{"vocab_size": 2048, "rope_fraction": 0.5, "init_std_o": 0.00391}
Each number is 128 + 24 x the weight over its row's rms, rounded and kept within 0 to 255. Layers, rows and columns count from 0. The size above them is the row's rms in percent of the matrix's.

# layer 10 MLP up, 1792x448, rms 0.036, rows 1354-1378, columns 64-127
size [ 95  94  80  97 107  88  93 103 104 107 102  94 111  91  93  98  89 107  97 107 107  97 107 108 104]
[[112 175 159 125 123 142  97 132 115 109 161  72 126 148 119 145 144 113 142 131 158 113 137 155 156 125 115 166 165  86 120 140 106  87 139 136  95 197  95  98 168 203 137 151 125 129 174 112 129  74 171 168 149 139  94 120 102 143 120 137 105 110 149 107]
 [126 153 113  75  73 126 141 104 143 161 120 135 131 115 133 110 109 128 129 131 156 145 124 157 117 141 122 135 144 106 124 159 184 111 109 168 159 114 104 137  93 159 135 137 118 162 158 162 164 102 140 111 148  82 165 119 139 144 114 162 100 138  96 145]
 [ 77 156 165 162  91 119 178  94 170 117 101 143 174 140 151 146 142 122 152 143 124 161 129 144 143 138 137 173 121  88 136 132 131 154 131  83 118 133 148 127  97 141 111 125 139 122 135 122 178 143 133 119 156 120  97 153 105 144 101 130  98  99  98 151]
 [106 137 134 118 140 121  86 167 106  98  98 112  84 120 175  91 144 100 147 125 112 106  99 134 141 106 105 133 102 141 128 113 196 121 101 122 150 119 146 119 127 151 145 146 167 168 139 111 127 124 101 108  99 176 112  91  96  92 119 117 117  74 144 124]
 [181 157 141 155 169 141 148 119  95 121 146  91  79 104 168 123 104 177 149 152 120 114 105 140 142 159  91 134 117  79 117 151 108 137 111 120 165 129 121 129 126 104  89 144 117  73 133 143  75 126 101 135 134 115 119 144 132 172 139 164 131 130 167 131]
 [151 158 135 100 128  95 123 103 145 158 102 131 155 127 162 135 137  78 159 113 134 156 111 171 118 101 102 139  95 110 136 108 142 139  88 123 167  98 124 134 135 110 108 147 134 115 104 133  90  88 104 127 149  98 138 120 134 108 112 117 138 141 104 129]
 [108 115 140 162 116 135  88  87 131 103 156 149  87 144 151 100 100  98 172 136 139 173 112  99 160 130 125 157 111 148 123  96 100 153 122 127 127 132 133 122 108  92 132  95  93 104  89 151 126 104 113  84 147 146 118 111  95 143 121 156 111 108 107 117]
 [131 150  94 109 167 112 134  92 135  98 132 153 149 124  88 100 132 110  74 133  99  58 123 149 144 160 139 189 141 140 101 101  79 108 115 129 146  93 119 140 112 169 166 116  94 145 150 170 136 149 175 113 127 128 131 111 129 123 176 132 110 114 130 144]
 [121 130  99 170 150 133 118 130 122  97 162 164 124 144 108 122 113 170 178  97 129 143 154 123 145 116 159 166 148  99 175 123 135  97 154 179  99 150 138 120 143 100 123 121 144 134 122 127 156 151 117 123 155 121 174 112 136 137 111 144 128 130 110 126]
 [ 91 125 136 143  85 127 121 130 152 116 119 137 138 120 146 157 133 130 128 117 113 169 170 158 115 128  90 115 100  96  78  93 149 126 133 115 167 174 152  80 145 101 121 133 149 144  95  81 106 147 125 116 112 160 133 110 102 152 141  86 150 112 103 149]
 [174  98 181 122 137 160  93  82 148 150 104 126 141 114 103 153 121 104 140 139 111 105 137 118 114 123 108 129 132 113 161 147 115  60 116  99 130 114  81 134 157 137 119 161 161 118 130 135 105 123 131 117 130 107 128 135 141 134 160 120 148 120 123 148]
 [149 115 126 103 116 133 125 158 142 114 163  82 171 105 136 145 165 128 138 103 140 147 107 141 136 127 143  95 172 122 112 137 141 160 121 107 139  97  94 165 132 144  91 119 136  94 117  98 139 166  36 146 127 148 122 120 110 115  77 128 145 136  81 122]
 [118 122 111 114 122 168 143 129 112 116  70 108  88 128 103 167 109 112 101 121 129 128 131 123  98  85 182 118 161  99 114 139 101 155 145 140 116 122 140 173 114 114 160  94 108 125 126 151 103 136 129 105 140  95 133 124 114 145 128 111 115 164 102 166]
 [ 96 149 127 127 125 141 138 115 124 137 142  70 146 109  84 119 128 106 159 124 135 143 119 141 105 122 103 123 148  91 124 135 135 135 136 134  85 131  87 134 127 112 143 112 144 102 176 121 145 106 125 106 150 126 118 154 151 123 101 153 128 121 123 136]
 [127 124 171 137 109  78 131 130 126 150 128 149 115 117 134  89 168 117 107 133 159 153 124 151 149 114 137 100 142 104 108 108  75 133 126 137 109 153 120 120 155 121 128 126 162 160 159 141 153  92 130 125 143 128 138 123 133 139 133 111 111 118  98 140]
 [120 166 168 109 153 131 134 118 119 157 151 132  92 101 139  90  85 103 153 110 119 119 150 159 107 173 132 182 136 145 123 116 115 102  94 121 129 100 131  82  85 111 120  82 118  99 135 111  77 134 120 104 130 132 112  80 164 143 151 137 110 128 162 157]
 [153  98 129 142  92 192 123 112 139 131 143 149 140 130 158 169 120 117 171 155 170 117 122 128 146  95 122 173 129 110 152 109 117 126 122 139  90 142 128  82 103  91  80 133 136 109 101  99 136 110 113 145 146 154 139  93 121 160 184 117 111 124 122  92]
 [165 137 120 145 125 160 145 122 125 157 164  88 136 160 165 153 133 134 120 104 125 134 132 145 130 132 136 127 150  93 141  67 115 160 113 130 140 148 120 102 142 120 109  92 166 116 118 121  95  82 127 131 107 122 118 150 118 116 105  98  91 120 110  81]
 [109 117 168 131 121 145 110 146 185 158 158 127 106  62 114 114 109 105 110 144  99 112 100 128 126 131 154 143 107  97 156  89 115 143 150 121 115  79 162  96 131 143 106 124 121 131 121 123 145 131 100  87 151  95 117  85 138 124 122 129 138 150 170 142]
 [137  80 107 178 119 112 147 105 134 138 121 147 139 101 136 106 145 117 145 117 104 136 154 144 104 158  99 122 153  94  96 131 160 131 142 133  89 133 125 132 126  87 119 143 125 119 129 133 147 123 145 136  84 130 127 116  81 121  87 126 134 121 119 125]
 [136 129 125 147 116 127 143 102 131 100 117 171 177 118 129 108 148 126  98 154 170 113 157 150 143 143 130 132 144  89 143 163 116 130 114 140  98  99 151 125 156 132 108 143 141 103 106 134 162  77 178 126  68 177 115 138 154 170 140 136 145 161 120 158]
 [123 130 114 137 163 151 132 161 121 156 171 106 165 122 122 129 154 168 123 116 127 150 105 108  92 165 129 159 108  70 107 125  95 146 147 113 117 108 134 142 149 117 120 101 122 179 154 150 135 108 132 108 135 116  97 134  95 116 108 105 145 135 109 130]
 [130 111 150 147  84 172 110 157 113 157 114  95 152 146  99 145 141 122 132 121 108 106 154 132 129 112 119 108 130 107 110 110 143 101 146 139 158 149 122 125  87 128 126 178 122 123 144 133  91 129 113 140 116 123 123 121 146 124  97 101 113 116 133 115]
 [142 147 109 138 132 128 189 106  75 129 125 132 121 148 162 142 117  92 140  93 141  85 101  94 150 123 108 116 120 122 123  96 167 148 167  92  97 139  73 135 103 114 143 126 160  98 122 121 128 124 164  77 126 117  89 119 123 138 129 101 153  92  99  93]
 [133  82 123 155 128 135 167 106 123 154 147 135 118 172 111 141 108 150 123 137 109 109 152 111 118 123 115 181 115 163 125 151 109 137 174 101 146  87 124 123 143 100 116 173 146 147 131 110 162 142 166 101 133 121  96 118  63 127 126 153 125 129 140 109]]
# layer 10 MLP down (transposed), 1792x448, rms 0.0193, rows 1354-1377, columns 64-127
size [ 98  93 129 100 102  88  97 102 103 106 106  90 105  93  89 107  95 102  97  98 105  97 101 103]
[[116 130  91 157 104 126 125 155 157 139 125 145 145 128 119 136 139 107 126 157 147 142 124 143 130 107 113 137  88  89 162 163 126 134 128 171 147 132 144 114 114 158 120  98  99  92 154 114 110 148 119 121 121 114 110 139 122 119 113 146 139 121 156 133]
 [154 121  99 166 167 130 152 131 121  69 120 123 159 133 116 112 159 136 106 113 147 104 104  85 139  99 126 104 135 157 136 140 107  81 140 136 127 117 165 184  97 131 131 134 139 117 123 140 157 147  68 123 124 122 166 120 125 137 122 109  99 102 163  80]
 [137 120 142  94 157 152 143 132 115 164 118 163  76 129 122 128 146 139 133 140 118 123 134 155 116 145 120  99 149 144 117 125 147 107 127 173 115  88 107 135 151 106 150 140  99 113 141 152  86 124 150 135  92 150 133 122 140 175 180 138 172 198 153  98]
 [107 158 101  87 172 116 146 141  89 121 140 141 127 131 128 131 125 142 123 137 155 143 149 120 147 126 202 159 131 142 134 125 122 193  82 101 138 114 103 146 139 144 147 106 110  84 143 146 153 110 122 122 114 115 118 145 108 120 140  99 183 149 112 142]
 [105 117 149  90  77 110 118 123 129 122 130 125 131 140 127 120 107 119  95 147 136 119 141  95 129 130 165 139 134 135 115 108 173 156 116 149 161  75 130 108 120  95 119  87 128 130 120 140 140  88 121 122 125 130 172 113  93 132  73 115 110  97  98 115]
 [176 170 141 121 142 164  83 139 170 142 136 151 121 116 104 146  87 106 130 131 140 138 142  97 102 163  87 119 124 102 127 131 136 125 136 185 117 155 140 154 171 110 118 182 110 109  83 130 130 180 113 143 136 128 125 108  91 128 125 157 125 130  95 159]
 [113 137  98 131  99 127 122 144 113 131 107 127 167 129 151 118 146 176 141 114  58 144 105 114 113 174 149 143 117 133 168 134 123 113 153 148 104 139 122  87 111 156 124 130 150 108  97 106 119 170 157 151 129 133 114 100 126 192  84 108 148 116 142 130]
 [121 142 125 177 145 112 128 101 102 125 111 143 138 117  95 133 109 119 151 160 106 134 168 100 164 121 138 140 133  96 119 144 171 142 110 164 130 156 154 138 135  95 105 115 128 113 145 107 126 119  96  99 147 149 131 119 155 107  97 139 158 139 104 103]
 [139  61 169 147 115 128 159 154 203 132 123  57 108 129 151 125 141 135 125 138  94 147 157 124  95 113  97 121  97 165 141 114 166 108  93 111 143 103  98 115 111 120 130 125 100 124 141 119 133 120  96 117 171 131  95 117  86 122 153 115 111  98 155 166]
 [139 166 110 117 120 104 127 148 144 107 131 122 100  76 161 122 147 167 169 129 135 109 124  95 152 181 131 146 144 158 129 159  77 105 123 156 138 121 145 137 147 137  85 134 170 116 102 188 121 159 142 159 112 167  98 156 154 137 163 113  95 105 181 155]
 [ 97 107 103 108 159 123 131 112 133  91 113 139 124 131  94 135 187 189 163 142 116 157 123 142 124 128 113 129 123  99 104 149 100 107 143 113 158 135  99 104  92 120 188 133 102 114 140 124  56 135 156 135  99 135 126 124 103 150 123  60  95 117 112 147]
 [106 166 144 154 151 123 108 134 108 131 110 158  95 110 119 132 142 110 133 141 134 114 136  94 114 120  97 151  69 170 163 142 127 120 147 155 103 121 141 114  90  94 142 119 121 136  94 172 132 111 138 111 136 126  81 117 170 153 126 129 114  92 153 157]
 [104 110 121 188 136 105 101  98 126 111 123 107 127 105 136  82 153 132 109 114  80 104 127 122 148 110 128 120  99  79 133 104 114 123 132 116 150 124 113 104 154 123 127 156 127 110 156 135  68 125 124  95 157 147 101 109 155 121  67 118 154 100 111 150]
 [177  86 142 111 137 148 126 148 118 107 126 189 106 133 165 147 140 154 106 133 155 146 111 144 149 147 172 109 116 132 119 109 108 100 147 110 167 126 176 111 135 147 151 131 138 150  68 131 101 139 128 136 108 150 131 122  99 133  78 100 115 138 129 112]
 [154 120 102  77 114 145 129 120  94 146  98 103 118 133 134 151 127 136 128  93 107 107 137 141 130  97 125  78 138  92 132 156 151 105 117  73 141 101 127 122 143  97 127 109  95 111 115 118  91 157 111 145 162 148 138  94 148 142 122 141 167 133 158 131]
 [157 115 101 157 112 119 138 118 128 129 130 157 102 141 138 129 125 126 111 139 138 134 139 109 164 108 104 114 111 142 122  90 114 178 141 141  97 143 110 154 169 109 161 140 157 123 139 167 147 127 120 161 117 124 186 181 113 108 129 140 130  60 154  96]
 [104 146 154 118 142 135 139 135  88 126 130 117 103 160 142 116 190 161 111  88  78 120 125 136 140 125 101 108 131 113 161 121 115 114 113 104 141 161 132 179 124 147 153 109 155 155 115 117 145 145 136 139 122 117 136 173  72  92  95 143 116 152 146 146]
 [132 137 128  94  98 106 117 118  72  96 109 154 108 134 106 118 127 106 126 111 115 149 114 141 126 107 104 116  93 136 145 132  97 116 155  89 153 110 128 132 141 127 142  89 116 151  85 139 122 125 110 127 137 100 164 120 106 137 125 125 172 120 156 135]
 [138 130 131 131 183 204 119 179 120  80 149 108 119 184 100 106 153 195 151 111 122  98 127 120 162  99 112 128 170 158 122 106 129  95 108 118  82 101 147 140 129 152 148 138 125 140 149 102 131 112 149 192 120 134 111 110 121 106  71 153 146 123 123 175]
 [137 133 161 110 126  94 110 188 158 158 128 141 118 173 123 100 146 140 114 110 148 155  94 155 127 107 125 136 136 139 128 122  96 165 146 150 178 128 149 106 132 155 134 127 131 139 132 136 117 116 154 129 155  93 144 142 194 136 140 162 151 122 117 116]
 [ 96 129 156 152 117 149 103 167 145 116 134 131 153 140  95 116 134 144 151 121 122 127 106 135 166 131 138  92 121 111 145  84 125 136 158 112 158 169 112 108  91 119 149 143 161 109 154 137 158 135 150 140 119 136 122 141 127 148 103  79 141  98 132  94]
 [149 114 120 143  91 103 139 135 144 130  93 139 117 105 151  87  65  97 117 125 175 136 129 143 145 107 128 116 110 157 145 135 188 119  85 146 129 145 139 125 100 127 120 103 127 110 131 128 171 181 132 120 110 155 150 112 134 124 123 160 161  93 153 148]
 [117 119 132 140 141  71 104 148 110 141 156 142 119 142 115 146 101 173 155 155 149 125 113 126 191 131 134  78 127  80 124 172 145 136 147 143 128 134 147  96 142 124  95 100 112 136 163 137 131 103 116 111 143 144 124 134 139 128 115 152 161  86 123  82]
 [133 133 135 132 142 102 101 128 123 119 117  81 121 110  85 133 113  76 167 122 179 148 123 116 155 133 148 143 136 127 155 158 116 162  87 176 160 142 115 138 167 109 110  95  92 157 134 114 153 138 120 144 123 138  99 108 166 140 111 114 101  89 147 136]]